Each number is 200 + 20 x the weight over its row's rms, rounded and kept within 0 to 999. Layers, rows and columns count from 0. The size before them is the row's rms in percent of the matrix's.

# down: layer 3 MLP down (transposed), 448x160, rms 0.139, rows 175-189, columns 0-159
# gate: layer 3 MLP gate, 448x160, rms 0.249, rows 176-189, columns 0-159
# up: layer 3 MLP up, 448x160, rms 0.264, rows 176-189, columns 0-159
down175,093,217,223,186,190,217,200,175,201,207,212,214,178,192,203,177,182,187,205,170,173,249,169,173,219,215,201,205,177,180,210,195,201,179,231,195,183,182,195,186,178,198,186,208,186,177,162,236,169,211,213,207,209,210,203,188,142,195,237,196,184,182,233,198,191,210,196,209,216,229,217,191,220,203,202,212,221,202,192,169,227,194,192,195,182,206,184,175,215,211,170,228,191,226,172,202,199,253,198,206,201,180,241,205,193,200,225,189,221,193,180,211,218,181,178,183,195,207,215,221,224,171,183,204,199,195,206,170,209,227,193,189,220,237,161,191,224,158,170,222,172,206,192,216,227,228,195,227,178,164,197,190,196,172,193,211,216,182,213,175,164
gate176,079,200,194,199,229,207,176,162,209,196,221,238,209,179,203,178,180,173,203,172,221,207,200,197,206,161,216,200,178,201,205,188,220,178,176,188,138,183,190,229,191,205,195,187,176,219,203,159,224,171,192,211,197,227,177,219,245,222,205,166,232,167,188,183,189,214,192,191,221,238,194,184,189,175,195,199,243,174,201,179,168,195,194,212,222,229,191,208,188,186,214,215,197,202,213,189,189,183,191,213,156,178,195,194,183,202,213,222,176,153,203,176,195,179,190,195,208,196,198,210,195,178,220,231,215,209,208,214,221,205,190,198,205,227,204,206,180,200,166,197,164,182,197,232,190,222,192,239,211,187,175,189,219,208,207,244,200,170,190,172,183
up176,088,197,225,202,203,228,196,204,192,196,177,167,203,207,204,193,196,240,239,208,235,176,179,183,203,203,226,154,227,187,232,201,174,199,200,220,227,181,219,223,219,166,158,167,208,203,220,235,198,171,194,213,209,175,220,219,200,225,231,244,200,211,252,238,191,213,200,213,204,215,209,191,207,186,180,206,199,228,218,170,216,201,209,190,194,184,199,204,174,204,185,171,197,226,191,192,206,207,206,193,233,189,187,177,179,210,228,226,179,222,177,182,212,229,186,181,187,187,162,168,245,214,206,195,202,220,212,215,209,235,233,200,192,201,207,175,214,225,227,221,213,191,185,211,218,189,178,188,216,194,185,179,168,191,183,196,173,183,199,210,181
down176,090,184,232,207,225,210,205,210,198,194,191,194,172,203,198,206,206,255,215,179,213,191,195,194,214,197,191,162,204,176,221,203,185,165,183,238,227,210,201,214,211,200,159,183,211,193,235,209,221,184,197,173,210,176,191,209,259,206,219,179,175,187,232,227,188,217,175,224,202,206,259,194,205,198,184,196,196,223,208,167,189,173,234,192,219,187,169,213,211,211,157,194,187,224,174,162,196,209,195,199,176,233,179,154,162,211,215,212,196,235,192,190,202,219,190,209,212,180,175,183,208,226,203,227,214,216,184,229,202,217,239,198,223,208,188,173,203,188,206,215,215,210,177,207,188,156,195,197,199,193,212,215,193,192,210,204,180,194,220,207,193
gate177,104,224,190,156,188,205,198,210,170,191,166,209,169,225,212,208,178,204,178,192,197,191,191,226,235,225,195,197,201,213,220,225,201,222,152,214,188,224,222,185,194,238,190,208,218,222,214,204,201,190,199,170,187,197,202,203,192,201,188,206,177,180,201,211,214,229,182,176,198,182,207,160,192,184,227,191,145,203,209,208,199,153,222,195,191,198,201,194,240,180,199,217,204,198,194,220,178,136,208,216,190,184,211,184,208,217,238,179,236,172,181,190,192,177,197,193,192,165,191,199,177,166,190,195,180,198,222,223,222,184,234,204,244,181,199,220,186,188,177,172,197,196,188,213,193,233,180,191,219,203,173,221,228,195,214,171,186,172,196,216,187
up177,104,197,207,160,236,180,185,192,197,189,222,178,192,199,191,200,215,208,163,186,179,215,176,226,195,227,196,160,168,197,220,256,202,186,228,190,181,225,190,208,191,207,199,187,220,205,203,193,231,232,211,184,222,182,181,173,195,201,232,210,216,172,209,216,183,186,220,188,224,196,214,249,237,234,190,177,217,195,182,160,208,168,198,219,188,193,225,212,205,169,232,192,198,197,184,194,189,183,206,187,206,203,158,183,225,212,233,190,199,199,207,195,232,221,187,197,180,198,182,221,188,180,249,213,196,187,219,190,162,210,196,204,191,208,186,215,232,183,187,186,187,211,175,177,200,219,194,225,206,245,238,186,225,190,219,203,170,195,218,212,176
down177,107,222,213,222,215,170,213,187,214,208,199,187,229,158,189,200,194,201,227,180,218,201,195,180,197,218,175,195,218,201,181,210,194,178,204,196,183,229,197,231,230,177,177,193,176,204,190,213,195,211,216,227,221,171,193,209,156,205,230,220,183,223,215,228,194,160,206,249,172,205,206,205,184,236,186,209,233,194,218,203,237,218,184,179,234,218,192,172,175,224,204,197,216,229,219,212,196,218,232,177,218,193,209,179,195,213,181,200,194,209,228,227,179,209,215,235,167,247,207,200,204,206,194,238,224,206,178,202,209,200,188,207,189,198,211,190,225,174,201,242,197,226,202,233,177,179,210,218,219,167,237,214,188,219,180,236,213,197,196,179,197
gate178,094,206,217,205,220,223,199,183,198,213,225,205,210,176,204,228,190,207,186,211,179,221,207,215,199,172,214,205,193,176,181,190,196,219,199,212,204,223,178,214,177,159,214,187,202,173,203,203,185,189,227,187,228,174,181,196,211,230,196,218,189,252,216,142,188,182,205,202,209,190,179,195,210,208,198,214,190,153,204,207,211,205,235,236,189,194,196,225,185,211,170,204,204,199,183,239,157,204,217,222,184,193,187,178,163,216,185,210,181,219,215,183,216,215,183,168,187,194,239,197,226,210,189,175,213,208,166,184,193,198,198,225,164,181,172,227,186,173,186,232,196,193,239,231,190,174,180,247,219,194,223,210,213,234,200,173,203,211,181,179,170
up178,088,212,190,186,222,230,213,201,212,191,183,237,195,196,242,216,181,210,187,213,221,197,202,196,194,208,206,193,208,196,226,215,209,218,182,191,202,205,225,169,213,184,216,175,223,207,224,201,200,176,215,205,231,183,222,195,256,248,206,208,209,176,190,170,198,203,171,183,177,173,191,197,195,218,197,186,190,202,204,219,184,222,200,215,155,210,224,230,178,256,168,191,174,211,185,213,190,182,188,218,179,189,234,211,170,179,176,187,204,197,180,190,207,214,198,181,203,177,189,213,234,188,187,203,173,216,200,165,205,207,210,224,221,185,180,246,183,170,183,206,195,221,212,223,160,158,183,209,204,183,214,173,204,208,164,158,199,164,205,182,200
down178,096,216,210,214,222,232,210,202,179,205,215,170,217,192,201,219,215,207,184,210,165,237,171,224,199,185,214,180,192,208,226,190,188,166,224,239,190,215,171,203,182,204,209,196,182,177,199,215,163,182,232,183,237,167,231,195,178,230,224,220,180,229,197,181,199,212,213,222,195,183,202,190,182,229,201,198,214,181,194,182,213,198,198,210,179,223,207,202,188,212,168,208,181,197,178,206,191,257,225,216,221,187,183,188,211,192,196,195,209,216,218,178,219,203,196,169,187,199,213,177,236,188,215,211,216,201,173,190,211,197,212,205,169,188,207,233,192,172,201,251,192,237,231,231,195,168,180,224,191,199,231,207,200,196,186,158,231,166,167,189,182
gate179,109,191,147,235,203,183,196,195,212,176,173,221,181,206,201,216,199,178,170,167,186,176,183,199,206,198,187,213,199,188,196,221,196,219,184,233,188,197,229,190,222,207,211,224,171,194,216,189,219,187,192,185,217,219,190,199,162,203,159,187,193,162,216,175,208,185,211,213,182,198,228,205,133,218,208,196,223,206,224,219,164,188,220,184,181,215,194,173,205,210,271,157,212,234,198,194,181,198,184,199,217,193,217,209,210,221,193,206,224,214,240,194,217,205,173,174,198,205,229,196,189,184,210,189,211,189,178,209,186,205,180,192,221,210,185,220,240,207,193,197,185,196,226,201,191,188,178,193,179,198,230,202,237,192,219,218,228,188,190,200,243
up179,115,197,191,183,184,155,201,227,175,206,187,212,181,147,152,209,220,206,175,191,205,214,216,200,191,199,186,211,201,181,191,188,194,198,184,177,154,174,189,201,169,198,206,210,197,209,224,198,205,190,180,209,194,253,218,203,178,214,180,181,196,186,201,184,202,214,193,217,176,193,206,185,217,214,224,191,190,197,169,222,180,153,211,215,235,194,199,215,190,190,167,190,206,178,220,209,173,207,200,182,224,180,199,199,214,197,150,206,197,216,215,215,195,168,189,146,196,218,212,205,170,235,191,182,229,246,216,235,221,165,225,212,190,192,187,226,189,155,211,208,207,189,176,202,192,213,199,231,205,209,174,205,182,184,177,223,196,238,207,172,202
down179,117,178,228,190,186,236,242,208,199,211,187,213,212,219,209,190,229,224,228,210,181,210,191,233,191,179,153,201,199,201,200,226,191,188,208,219,202,229,215,216,171,214,174,192,230,204,187,190,164,231,210,181,174,161,174,195,189,226,222,206,158,230,208,213,204,198,195,182,214,180,187,199,215,213,209,176,163,217,170,159,186,196,216,182,212,211,195,243,193,166,205,212,170,166,213,192,218,152,207,232,193,180,203,181,163,175,169,206,211,206,200,218,199,231,230,216,217,199,170,190,199,185,176,229,180,179,165,211,184,200,208,198,199,196,176,193,193,193,157,186,206,215,199,176,205,207,207,213,204,189,177,231,214,205,210,184,174,176,202,188,193
gate180,098,199,171,226,216,194,180,202,241,203,198,197,203,165,179,203,201,197,213,195,238,218,215,204,165,196,183,212,173,187,218,215,186,181,181,177,192,211,239,209,186,196,193,209,176,193,207,184,182,200,203,200,191,200,198,240,182,230,188,191,154,215,211,191,219,193,180,201,163,166,229,192,148,172,218,198,194,203,203,209,158,202,203,187,229,221,184,194,195,204,185,166,207,198,206,220,193,174,178,205,211,226,214,202,145,194,222,191,229,203,200,213,166,213,170,180,219,212,219,213,201,198,233,218,183,179,189,229,149,235,194,182,191,190,205,205,160,216,220,194,197,207,197,207,198,182,178,213,205,232,223,174,185,184,209,211,186,200,203,160,150
up180,093,237,220,178,172,215,235,214,213,219,220,196,191,212,215,218,191,184,211,211,180,218,190,239,208,210,176,216,212,204,182,193,211,227,244,204,202,193,189,217,211,178,214,195,223,197,193,188,204,170,193,194,238,208,184,198,191,181,198,184,191,204,184,199,209,233,208,165,217,195,174,178,212,231,194,211,206,169,217,189,208,204,213,227,175,178,172,226,226,233,196,192,210,213,176,201,179,225,219,206,189,178,214,187,209,143,229,247,189,220,218,193,211,247,235,208,184,175,233,168,210,210,217,179,219,179,203,190,228,175,215,200,225,209,196,191,228,199,211,200,215,172,213,191,198,185,244,160,217,207,180,154,213,173,196,194,223,190,181,212,205
down180,090,183,218,209,178,201,213,197,205,224,215,202,237,179,232,204,175,203,214,180,178,201,203,206,199,196,157,201,212,228,198,192,160,193,212,171,206,188,196,202,213,202,204,217,183,209,209,185,193,170,189,202,199,224,191,198,206,192,207,158,154,202,197,158,181,174,218,207,205,214,223,188,209,188,174,218,205,174,189,161,206,184,239,184,193,184,177,175,205,206,241,188,212,211,210,191,163,210,208,199,186,189,148,155,170,197,185,221,202,223,220,197,179,158,205,197,172,217,220,165,180,178,230,171,217,193,178,205,189,224,197,202,173,191,214,203,167,192,198,177,231,201,210,185,232,199,196,172,180,213,232,203,204,173,170,204,177,215,157,232,214
gate181,096,200,189,192,199,138,224,183,202,206,183,236,209,175,165,189,191,195,176,200,210,179,175,195,236,211,193,245,179,210,208,193,182,217,187,218,192,192,201,187,198,210,164,224,198,188,188,210,200,213,214,175,214,227,184,232,189,254,196,196,247,185,232,166,179,186,200,182,188,208,247,243,205,206,189,184,199,197,222,192,210,207,226,176,195,197,221,164,213,210,198,174,198,209,193,215,201,172,185,223,171,172,200,190,155,194,175,175,204,169,231,190,189,178,220,205,203,203,183,185,178,220,191,178,227,189,191,211,169,222,175,220,197,206,194,178,196,206,182,188,186,233,221,185,187,186,157,174,174,192,191,187,211,233,201,207,214,218,214,179,198
up181,089,218,209,232,182,206,198,180,170,213,220,200,208,198,227,225,224,249,190,194,232,209,220,218,213,182,182,172,201,173,210,196,207,197,213,142,165,199,216,182,209,166,217,161,182,242,195,219,221,204,215,193,166,158,259,193,182,179,217,210,166,182,165,244,212,210,209,200,204,179,186,201,209,192,209,196,199,164,211,236,202,192,187,214,187,186,193,207,247,194,199,242,217,183,203,223,202,208,191,208,165,216,186,200,219,212,199,190,199,200,211,227,175,225,185,178,202,188,228,200,202,200,200,194,206,219,229,203,189,195,173,193,228,184,202,210,215,176,208,228,223,197,163,200,228,226,210,185,199,215,196,194,187,181,196,190,194,175,192,181,230
down181,089,170,211,226,222,242,164,215,185,220,188,220,182,232,225,198,228,186,203,222,181,199,231,199,163,186,207,176,190,201,202,208,183,187,208,193,190,211,214,212,190,205,206,203,206,205,200,181,199,160,229,214,201,195,203,181,209,171,218,200,180,241,196,203,217,165,187,220,225,174,175,175,170,199,228,186,212,194,176,211,197,195,184,188,191,217,187,198,196,198,221,237,193,194,203,187,170,184,198,187,240,253,232,200,200,224,195,240,162,220,190,216,204,210,193,174,198,228,231,195,193,242,235,229,193,217,221,207,199,192,178,168,188,216,205,223,188,196,225,187,195,195,208,218,191,233,200,228,239,227,237,211,193,199,194,195,166,194,166,219,175
gate182,093,178,211,186,198,192,204,186,208,225,178,174,183,212,213,202,214,166,188,172,172,217,245,180,192,187,221,182,230,181,204,211,180,236,201,200,193,228,225,224,211,234,230,204,199,224,201,186,156,216,194,186,189,197,216,226,170,210,245,217,222,208,183,188,203,199,221,183,203,191,232,182,203,255,197,165,183,207,187,206,232,226,201,214,208,192,201,190,206,209,163,190,220,157,176,185,160,179,189,191,188,199,187,200,163,199,215,183,190,196,212,204,195,206,212,203,191,181,196,211,196,212,196,202,215,206,196,201,179,207,182,123,192,175,185,240,237,182,207,204,235,222,211,199,199,203,211,182,234,213,191,191,207,213,248,208,192,185,180,208,198
up182,086,204,186,207,229,213,186,198,178,218,224,186,207,195,198,145,169,193,222,172,195,193,209,239,181,175,210,192,202,191,215,179,206,192,219,154,201,181,198,181,203,185,189,218,188,192,233,187,204,211,222,210,221,171,198,157,175,204,174,233,218,187,196,193,238,192,201,196,224,204,201,220,196,172,198,188,215,212,195,181,168,190,221,236,201,180,226,223,241,212,250,191,166,241,166,196,196,177,194,193,210,190,192,192,197,181,151,180,185,205,219,201,166,218,198,179,165,209,176,184,160,207,168,187,178,235,200,232,214,205,165,227,171,191,225,207,208,198,208,204,204,225,191,206,175,210,175,185,204,206,192,187,212,187,187,190,231,189,197,187,203
down182,094,199,198,200,206,176,200,224,174,186,187,239,179,202,214,211,179,216,175,205,198,202,195,180,219,198,179,206,172,238,213,163,198,189,185,215,201,228,181,204,193,181,184,153,222,209,200,197,244,202,202,187,218,209,208,220,221,205,183,183,192,219,185,217,174,222,167,207,173,208,132,215,195,159,237,215,217,199,216,195,211,205,211,194,177,214,210,208,196,194,240,182,235,239,246,215,222,205,205,200,220,206,188,209,210,240,208,221,230,195,180,204,209,171,196,209,188,192,209,213,175,203,237,209,180,196,213,175,178,202,230,248,222,220,186,156,152,199,205,199,201,190,224,199,194,220,196,204,199,216,200,173,186,215,173,182,204,204,211,179,207
gate183,108,188,189,207,163,216,177,181,225,178,158,161,198,191,171,172,193,187,215,173,169,221,201,187,231,222,216,206,270,208,183,170,178,185,216,190,201,192,222,191,184,182,193,197,224,230,185,206,196,199,201,218,175,183,205,180,227,153,175,225,231,201,180,199,203,218,210,223,231,210,217,214,186,219,194,186,191,194,169,216,185,205,166,238,209,191,214,201,200,206,219,193,185,192,201,215,218,217,237,202,197,212,212,198,191,191,178,196,199,189,207,203,214,235,203,177,182,189,184,180,193,181,186,196,204,185,184,236,243,204,219,212,221,218,194,184,158,213,235,191,197,209,206,197,201,231,188,197,202,220,177,219,179,188,163,181,227,226,168,158,199
up183,105,165,182,200,168,186,160,173,218,171,195,185,209,224,169,218,208,201,214,168,166,174,204,201,215,228,194,201,241,193,196,183,186,191,216,188,201,200,216,203,203,213,195,179,232,214,214,213,182,200,220,225,171,195,229,198,243,153,174,223,225,220,219,207,208,218,213,181,200,204,187,186,200,222,172,176,159,193,204,218,191,195,196,200,192,206,196,169,162,207,188,175,175,194,166,217,186,214,204,179,198,200,212,194,140,174,189,237,215,192,209,201,199,198,228,206,198,191,165,187,204,197,197,204,205,219,191,211,252,232,187,209,220,190,210,181,195,175,219,222,175,210,205,232,221,210,183,205,192,203,157,205,187,214,179,194,216,238,190,171,170
down183,100,215,195,193,174,203,187,208,227,194,215,149,231,185,198,208,215,194,203,189,195,208,204,199,206,185,235,167,216,223,182,214,181,193,210,183,200,209,189,229,201,201,209,215,204,205,150,207,160,221,216,204,176,173,199,188,145,156,214,222,197,207,193,223,207,233,202,210,244,221,185,226,194,220,190,244,200,204,183,234,203,215,161,248,231,212,226,191,196,190,185,231,207,229,195,232,209,186,171,191,209,203,247,215,204,193,193,158,197,199,194,187,217,190,204,173,187,193,189,191,203,180,212,191,204,209,204,175,216,203,183,219,212,234,174,153,197,216,232,184,204,192,192,213,190,204,164,176,193,228,221,222,197,167,195,193,202,213,201,189,194
gate184,096,210,195,181,182,182,163,174,199,197,188,209,181,186,202,186,189,215,182,229,214,170,211,181,187,217,217,208,230,201,198,187,184,195,172,202,217,163,161,185,195,171,203,203,222,217,202,189,198,189,175,185,195,193,191,222,189,194,168,172,202,179,231,191,232,194,229,214,225,174,220,176,226,170,206,190,230,237,188,191,192,205,233,231,210,224,209,184,184,179,213,191,221,212,200,250,213,196,197,182,210,152,206,187,206,209,220,227,208,259,218,196,156,170,200,185,210,179,189,159,190,217,185,222,218,187,190,182,207,184,175,198,206,159,215,174,187,197,178,180,173,230,191,214,187,244,215,178,213,200,193,182,208,220,213,182,216,201,212,223,214
up184,119,211,228,200,200,200,217,184,166,218,200,210,196,179,202,210,228,197,182,212,208,224,249,145,214,235,207,171,194,180,234,196,212,182,219,256,208,165,195,170,205,200,206,230,215,216,177,226,179,231,171,184,205,231,216,187,156,200,194,209,193,207,208,174,185,218,198,196,184,219,192,205,207,171,172,239,221,214,185,213,181,203,169,206,200,198,229,201,201,213,229,204,189,219,167,183,193,186,189,203,223,178,169,198,186,204,248,206,183,174,163,175,194,200,232,225,231,208,188,183,177,218,210,209,245,179,184,225,207,188,184,216,195,204,208,183,172,208,195,220,214,218,222,192,208,231,190,205,226,197,207,216,207,202,190,183,199,218,196,237,212
down184,115,210,189,222,195,229,190,223,205,176,197,181,155,216,208,210,185,201,211,213,197,224,196,222,227,203,195,213,196,205,201,213,227,193,197,219,199,181,176,197,206,220,175,209,180,215,176,226,211,184,203,220,182,201,193,215,218,168,215,217,211,182,218,239,236,205,209,224,204,197,186,202,173,201,209,186,183,172,201,216,197,235,199,161,207,210,211,201,183,211,211,180,193,212,227,229,221,150,211,215,177,190,206,222,192,210,151,205,207,192,188,175,189,167,198,220,185,192,255,189,206,206,176,157,179,224,182,218,178,179,184,160,176,188,187,181,232,233,219,193,199,151,218,218,191,187,171,198,198,218,247,216,181,157,221,225,221,196,208,190,199
gate185,105,226,173,237,195,211,187,213,191,198,200,178,209,191,222,219,169,189,204,178,192,216,203,185,195,170,195,236,178,184,180,223,204,198,213,176,242,197,207,171,137,162,194,195,213,190,217,239,211,194,215,220,203,207,208,191,190,191,178,185,198,175,229,190,218,192,151,172,200,186,198,171,190,181,183,198,226,193,190,188,203,197,232,223,231,228,183,183,198,182,236,193,216,203,209,197,176,213,198,224,215,184,212,171,210,219,216,207,194,163,193,168,188,212,205,224,199,207,186,236,223,204,207,196,229,221,201,200,202,192,211,203,200,174,183,188,215,182,197,152,161,206,251,217,218,200,212,177,207,222,224,201,240,212,187,184,152,212,189,178,195
up185,102,206,198,203,196,150,212,185,214,204,200,222,185,208,204,201,175,181,206,162,164,218,203,198,239,199,202,201,160,208,212,214,226,198,193,181,214,192,181,192,177,180,209,215,195,218,199,222,166,176,201,201,213,224,158,210,229,202,158,178,201,222,180,224,227,221,197,198,233,218,184,222,228,207,180,235,222,183,226,219,207,216,188,244,163,227,193,207,234,198,184,174,199,197,215,210,217,193,210,214,172,200,168,192,190,209,230,191,219,198,176,203,196,181,214,219,199,217,189,239,207,178,193,183,205,241,227,174,204,180,237,217,215,180,171,167,234,180,206,180,211,196,231,197,202,184,204,182,206,170,242,215,212,179,192,186,201,221,181,226,191
down185,101,188,167,208,155,162,215,192,193,224,243,169,230,200,194,195,191,187,214,210,189,197,213,216,210,215,198,142,185,198,191,200,200,185,154,175,216,212,183,249,217,207,176,221,206,204,218,185,193,198,182,214,208,223,200,205,172,213,199,200,222,169,230,215,223,209,205,209,231,205,172,221,210,213,215,206,197,171,235,217,198,178,198,221,182,217,195,197,197,210,203,205,201,203,175,203,205,158,218,196,193,169,196,223,217,218,193,248,196,230,232,193,174,203,166,201,190,214,195,251,219,185,198,185,218,220,224,192,211,209,223,193,205,183,190,170,187,224,228,228,172,174,199,196,234,222,182,174,218,188,220,191,205,183,235,223,218,176,199,189,220
gate186,100,188,176,187,200,228,240,195,209,169,202,156,181,225,207,217,186,183,177,198,206,217,232,199,233,201,222,186,229,207,212,226,201,201,213,198,207,174,162,205,217,188,192,187,222,239,209,186,174,205,196,216,221,214,186,173,211,188,232,201,202,155,226,185,186,224,221,199,210,223,190,216,207,177,180,158,225,222,212,206,168,214,174,218,221,205,190,187,238,229,200,226,182,184,169,209,211,215,204,196,215,169,180,221,196,223,222,189,207,216,196,193,204,218,228,196,180,219,189,164,228,199,171,175,219,233,192,215,197,188,231,191,207,199,206,190,182,191,220,188,210,173,232,196,167,232,226,167,213,236,169,211,180,199,199,191,189,171,183,171,220
up186,089,234,188,186,202,209,219,191,222,223,209,197,174,199,187,212,189,226,212,191,235,195,217,226,198,163,205,213,196,193,184,223,230,192,183,212,209,232,198,209,201,187,183,200,212,193,210,191,215,177,230,192,201,186,215,180,248,204,234,202,176,211,236,185,228,210,195,202,229,198,211,207,209,182,173,215,227,202,160,185,192,183,191,200,211,212,216,198,189,189,211,227,179,213,217,207,189,224,227,194,188,163,146,217,204,205,217,202,249,238,215,188,166,216,186,193,188,243,199,198,222,232,198,197,165,236,174,195,241,205,212,208,210,168,212,214,208,208,219,220,193,171,197,221,206,194,160,191,201,216,212,218,164,169,224,217,206,252,185,196,177
down186,090,189,243,181,232,171,226,197,217,207,215,193,193,151,212,188,180,180,165,221,226,239,222,191,181,189,231,225,221,202,187,170,208,208,205,238,176,194,191,186,210,199,198,158,197,216,195,217,187,218,207,188,150,225,201,205,208,208,195,195,201,166,196,164,197,197,176,206,216,204,173,216,188,203,191,171,219,206,202,193,211,220,243,186,204,193,172,186,224,192,183,184,213,223,157,213,170,192,195,204,200,185,243,179,215,189,192,189,213,206,177,210,209,173,187,202,197,188,174,217,229,198,185,199,231,196,202,170,177,193,199,188,199,203,187,209,234,210,215,200,214,190,199,209,217,194,214,230,203,229,177,143,239,189,175,243,186,221,226,182,190
gate187,104,192,189,202,199,194,156,234,213,198,197,158,224,208,208,180,165,192,224,197,209,192,191,206,187,208,190,196,189,204,216,211,204,243,202,185,218,207,210,211,217,222,194,191,183,187,198,204,188,232,205,204,176,257,228,188,160,201,208,161,202,212,233,225,225,208,226,203,185,202,203,153,173,191,197,193,218,180,171,210,211,203,225,198,207,165,178,232,224,180,190,218,247,185,213,196,177,230,181,206,224,197,179,213,209,191,176,203,205,181,217,194,154,193,185,183,181,212,235,184,162,217,219,199,220,186,197,234,181,216,177,172,216,231,185,210,189,232,232,232,179,206,233,214,182,213,172,208,199,191,209,218,193,207,222,189,187,207,207,170,219
up187,112,220,161,185,222,203,196,188,201,194,174,169,224,158,216,203,191,162,208,208,190,190,197,215,241,243,198,189,191,220,195,215,215,187,189,159,164,170,183,200,184,194,184,179,225,229,182,213,212,204,200,224,195,184,179,229,192,207,188,180,214,198,241,166,215,187,200,187,213,196,166,200,160,192,198,221,191,226,210,225,224,170,189,218,169,188,166,196,175,208,202,171,179,251,164,205,183,190,181,192,191,211,199,244,219,212,197,182,198,215,213,192,174,183,185,204,224,205,175,194,163,228,245,209,224,213,209,189,193,179,186,168,184,198,224,194,166,195,189,199,223,201,219,201,191,182,212,191,247,204,204,213,187,204,226,211,202,187,188,198,199
down187,114,210,199,225,194,193,215,235,175,211,210,202,185,215,220,211,211,201,189,189,226,158,217,203,186,186,201,203,223,164,238,195,220,162,226,194,197,190,226,229,230,228,222,205,209,173,209,157,156,179,218,166,205,202,181,190,201,194,177,219,151,206,199,214,160,168,160,196,182,216,234,221,216,196,224,194,180,202,213,188,188,225,209,211,175,189,229,192,223,215,204,190,201,203,174,211,221,176,186,211,229,232,201,170,196,183,232,218,172,241,191,223,224,202,193,170,213,240,191,216,228,174,204,188,190,175,224,179,209,209,204,239,190,195,219,178,192,160,189,193,217,171,192,194,212,187,193,203,183,195,204,190,201,224,190,189,218,204,203,198,177
gate188,103,166,172,224,217,159,224,200,184,223,193,229,211,240,209,215,187,202,182,209,185,212,186,164,197,194,203,174,214,238,231,202,174,229,199,194,220,187,159,223,190,199,194,208,168,192,193,184,224,161,226,196,194,209,190,188,212,190,216,199,206,189,195,164,159,223,214,185,196,194,176,227,201,218,232,181,229,213,208,208,202,155,178,227,206,209,203,182,220,194,183,200,192,179,226,163,184,190,237,181,172,184,198,223,186,204,203,235,217,187,177,193,176,173,197,211,215,214,169,202,185,205,197,190,197,189,205,199,223,187,174,184,230,170,187,209,167,188,179,189,223,224,200,209,222,185,233,192,164,214,175,172,203,206,215,222,179,178,216,220,235
up188,094,224,236,207,183,190,198,171,210,186,207,147,181,190,190,192,231,210,205,221,186,200,179,212,177,220,172,219,205,190,188,205,197,211,144,192,210,253,234,182,176,185,178,189,211,194,226,215,189,222,220,219,206,202,231,203,157,219,223,190,206,206,154,219,239,208,204,201,205,210,204,174,193,195,186,173,197,208,186,193,230,182,236,176,179,209,217,189,194,202,177,187,185,187,221,241,212,188,221,196,207,207,206,189,182,199,203,199,176,177,199,226,242,240,227,205,178,204,204,204,180,197,208,192,201,202,220,225,199,205,208,197,199,176,214,146,192,226,224,201,204,224,210,189,198,199,153,187,205,197,209,211,169,229,186,208,206,241,162,218,183
down188,101,202,186,195,209,207,202,181,210,185,213,194,178,159,222,208,219,196,201,210,200,194,184,207,188,200,211,194,189,181,173,181,214,163,186,192,200,235,186,209,213,207,221,205,232,206,230,216,184,211,160,212,219,183,172,191,193,233,163,190,172,228,218,201,211,173,182,211,186,209,217,149,212,207,177,205,171,162,213,162,171,232,201,164,190,206,224,220,212,236,222,176,223,225,188,223,209,197,172,238,232,205,198,168,198,226,214,158,176,231,236,240,204,198,205,184,218,239,192,179,205,177,173,201,198,205,196,224,174,212,238,199,184,229,224,199,186,197,207,195,208,224,209,211,174,203,191,213,217,191,234,192,187,186,180,203,198,198,173,189,187
gate189,100,210,191,185,206,222,198,181,189,219,180,195,221,202,196,228,206,186,176,179,224,220,207,190,234,213,204,160,201,204,178,170,193,175,223,210,230,205,200,203,205,223,194,229,194,186,202,234,233,203,191,187,168,170,190,207,173,183,257,210,210,206,168,217,176,207,191,178,239,179,166,226,178,204,250,202,228,168,199,200,180,178,220,201,216,198,200,214,197,203,223,232,197,193,189,226,201,226,228,218,202,218,179,211,181,179,176,205,208,212,181,174,177,202,224,211,191,187,208,219,185,205,215,174,193,182,207,200,202,207,237,178,226,198,214,215,209,208,228,200,157,211,185,180,194,246,171,161,184,171,204,220,168,197,202,224,202,208,173,168,227
up189,115,207,190,201,176,180,203,188,218,205,241,219,188,206,202,178,194,203,209,216,177,222,189,178,209,185,208,176,195,182,195,222,209,211,183,196,224,221,218,201,195,208,164,189,179,201,199,180,180,247,209,197,187,210,218,218,192,189,162,187,175,181,220,196,200,162,195,181,188,224,197,185,179,201,182,187,160,220,189,252,235,191,194,181,217,199,222,220,164,231,219,224,202,170,174,192,186,212,183,216,202,196,211,185,159,228,231,212,189,173,222,209,244,190,180,204,150,207,200,202,209,234,211,202,191,210,209,190,215,200,214,176,178,205,188,223,225,230,182,198,211,219,211,209,194,158,188,220,212,193,143,202,237,172,220,177,226,197,178,167,194
down189,113,152,210,232,203,218,226,211,199,209,176,196,219,209,193,207,206,198,174,153,224,153,207,196,209,214,218,200,185,216,200,201,151,224,207,190,161,208,196,215,227,246,186,190,202,216,188,224,218,205,194,218,161,188,180,191,196,183,218,211,240,218,223,205,193,210,218,172,205,171,216,199,202,206,221,197,198,169,206,164,195,190,162,198,201,204,205,208,182,194,209,174,199,218,181,220,217,183,199,198,183,211,191,199,224,187,186,195,190,185,206,202,162,192,217,194,218,193,190,216,182,169,173,165,215,204,196,208,186,183,166,228,203,192,197,213,165,176,218,209,199,178,213,182,199,198,217,176,193,252,216,186,174,201,132,178,164,223,227,216,197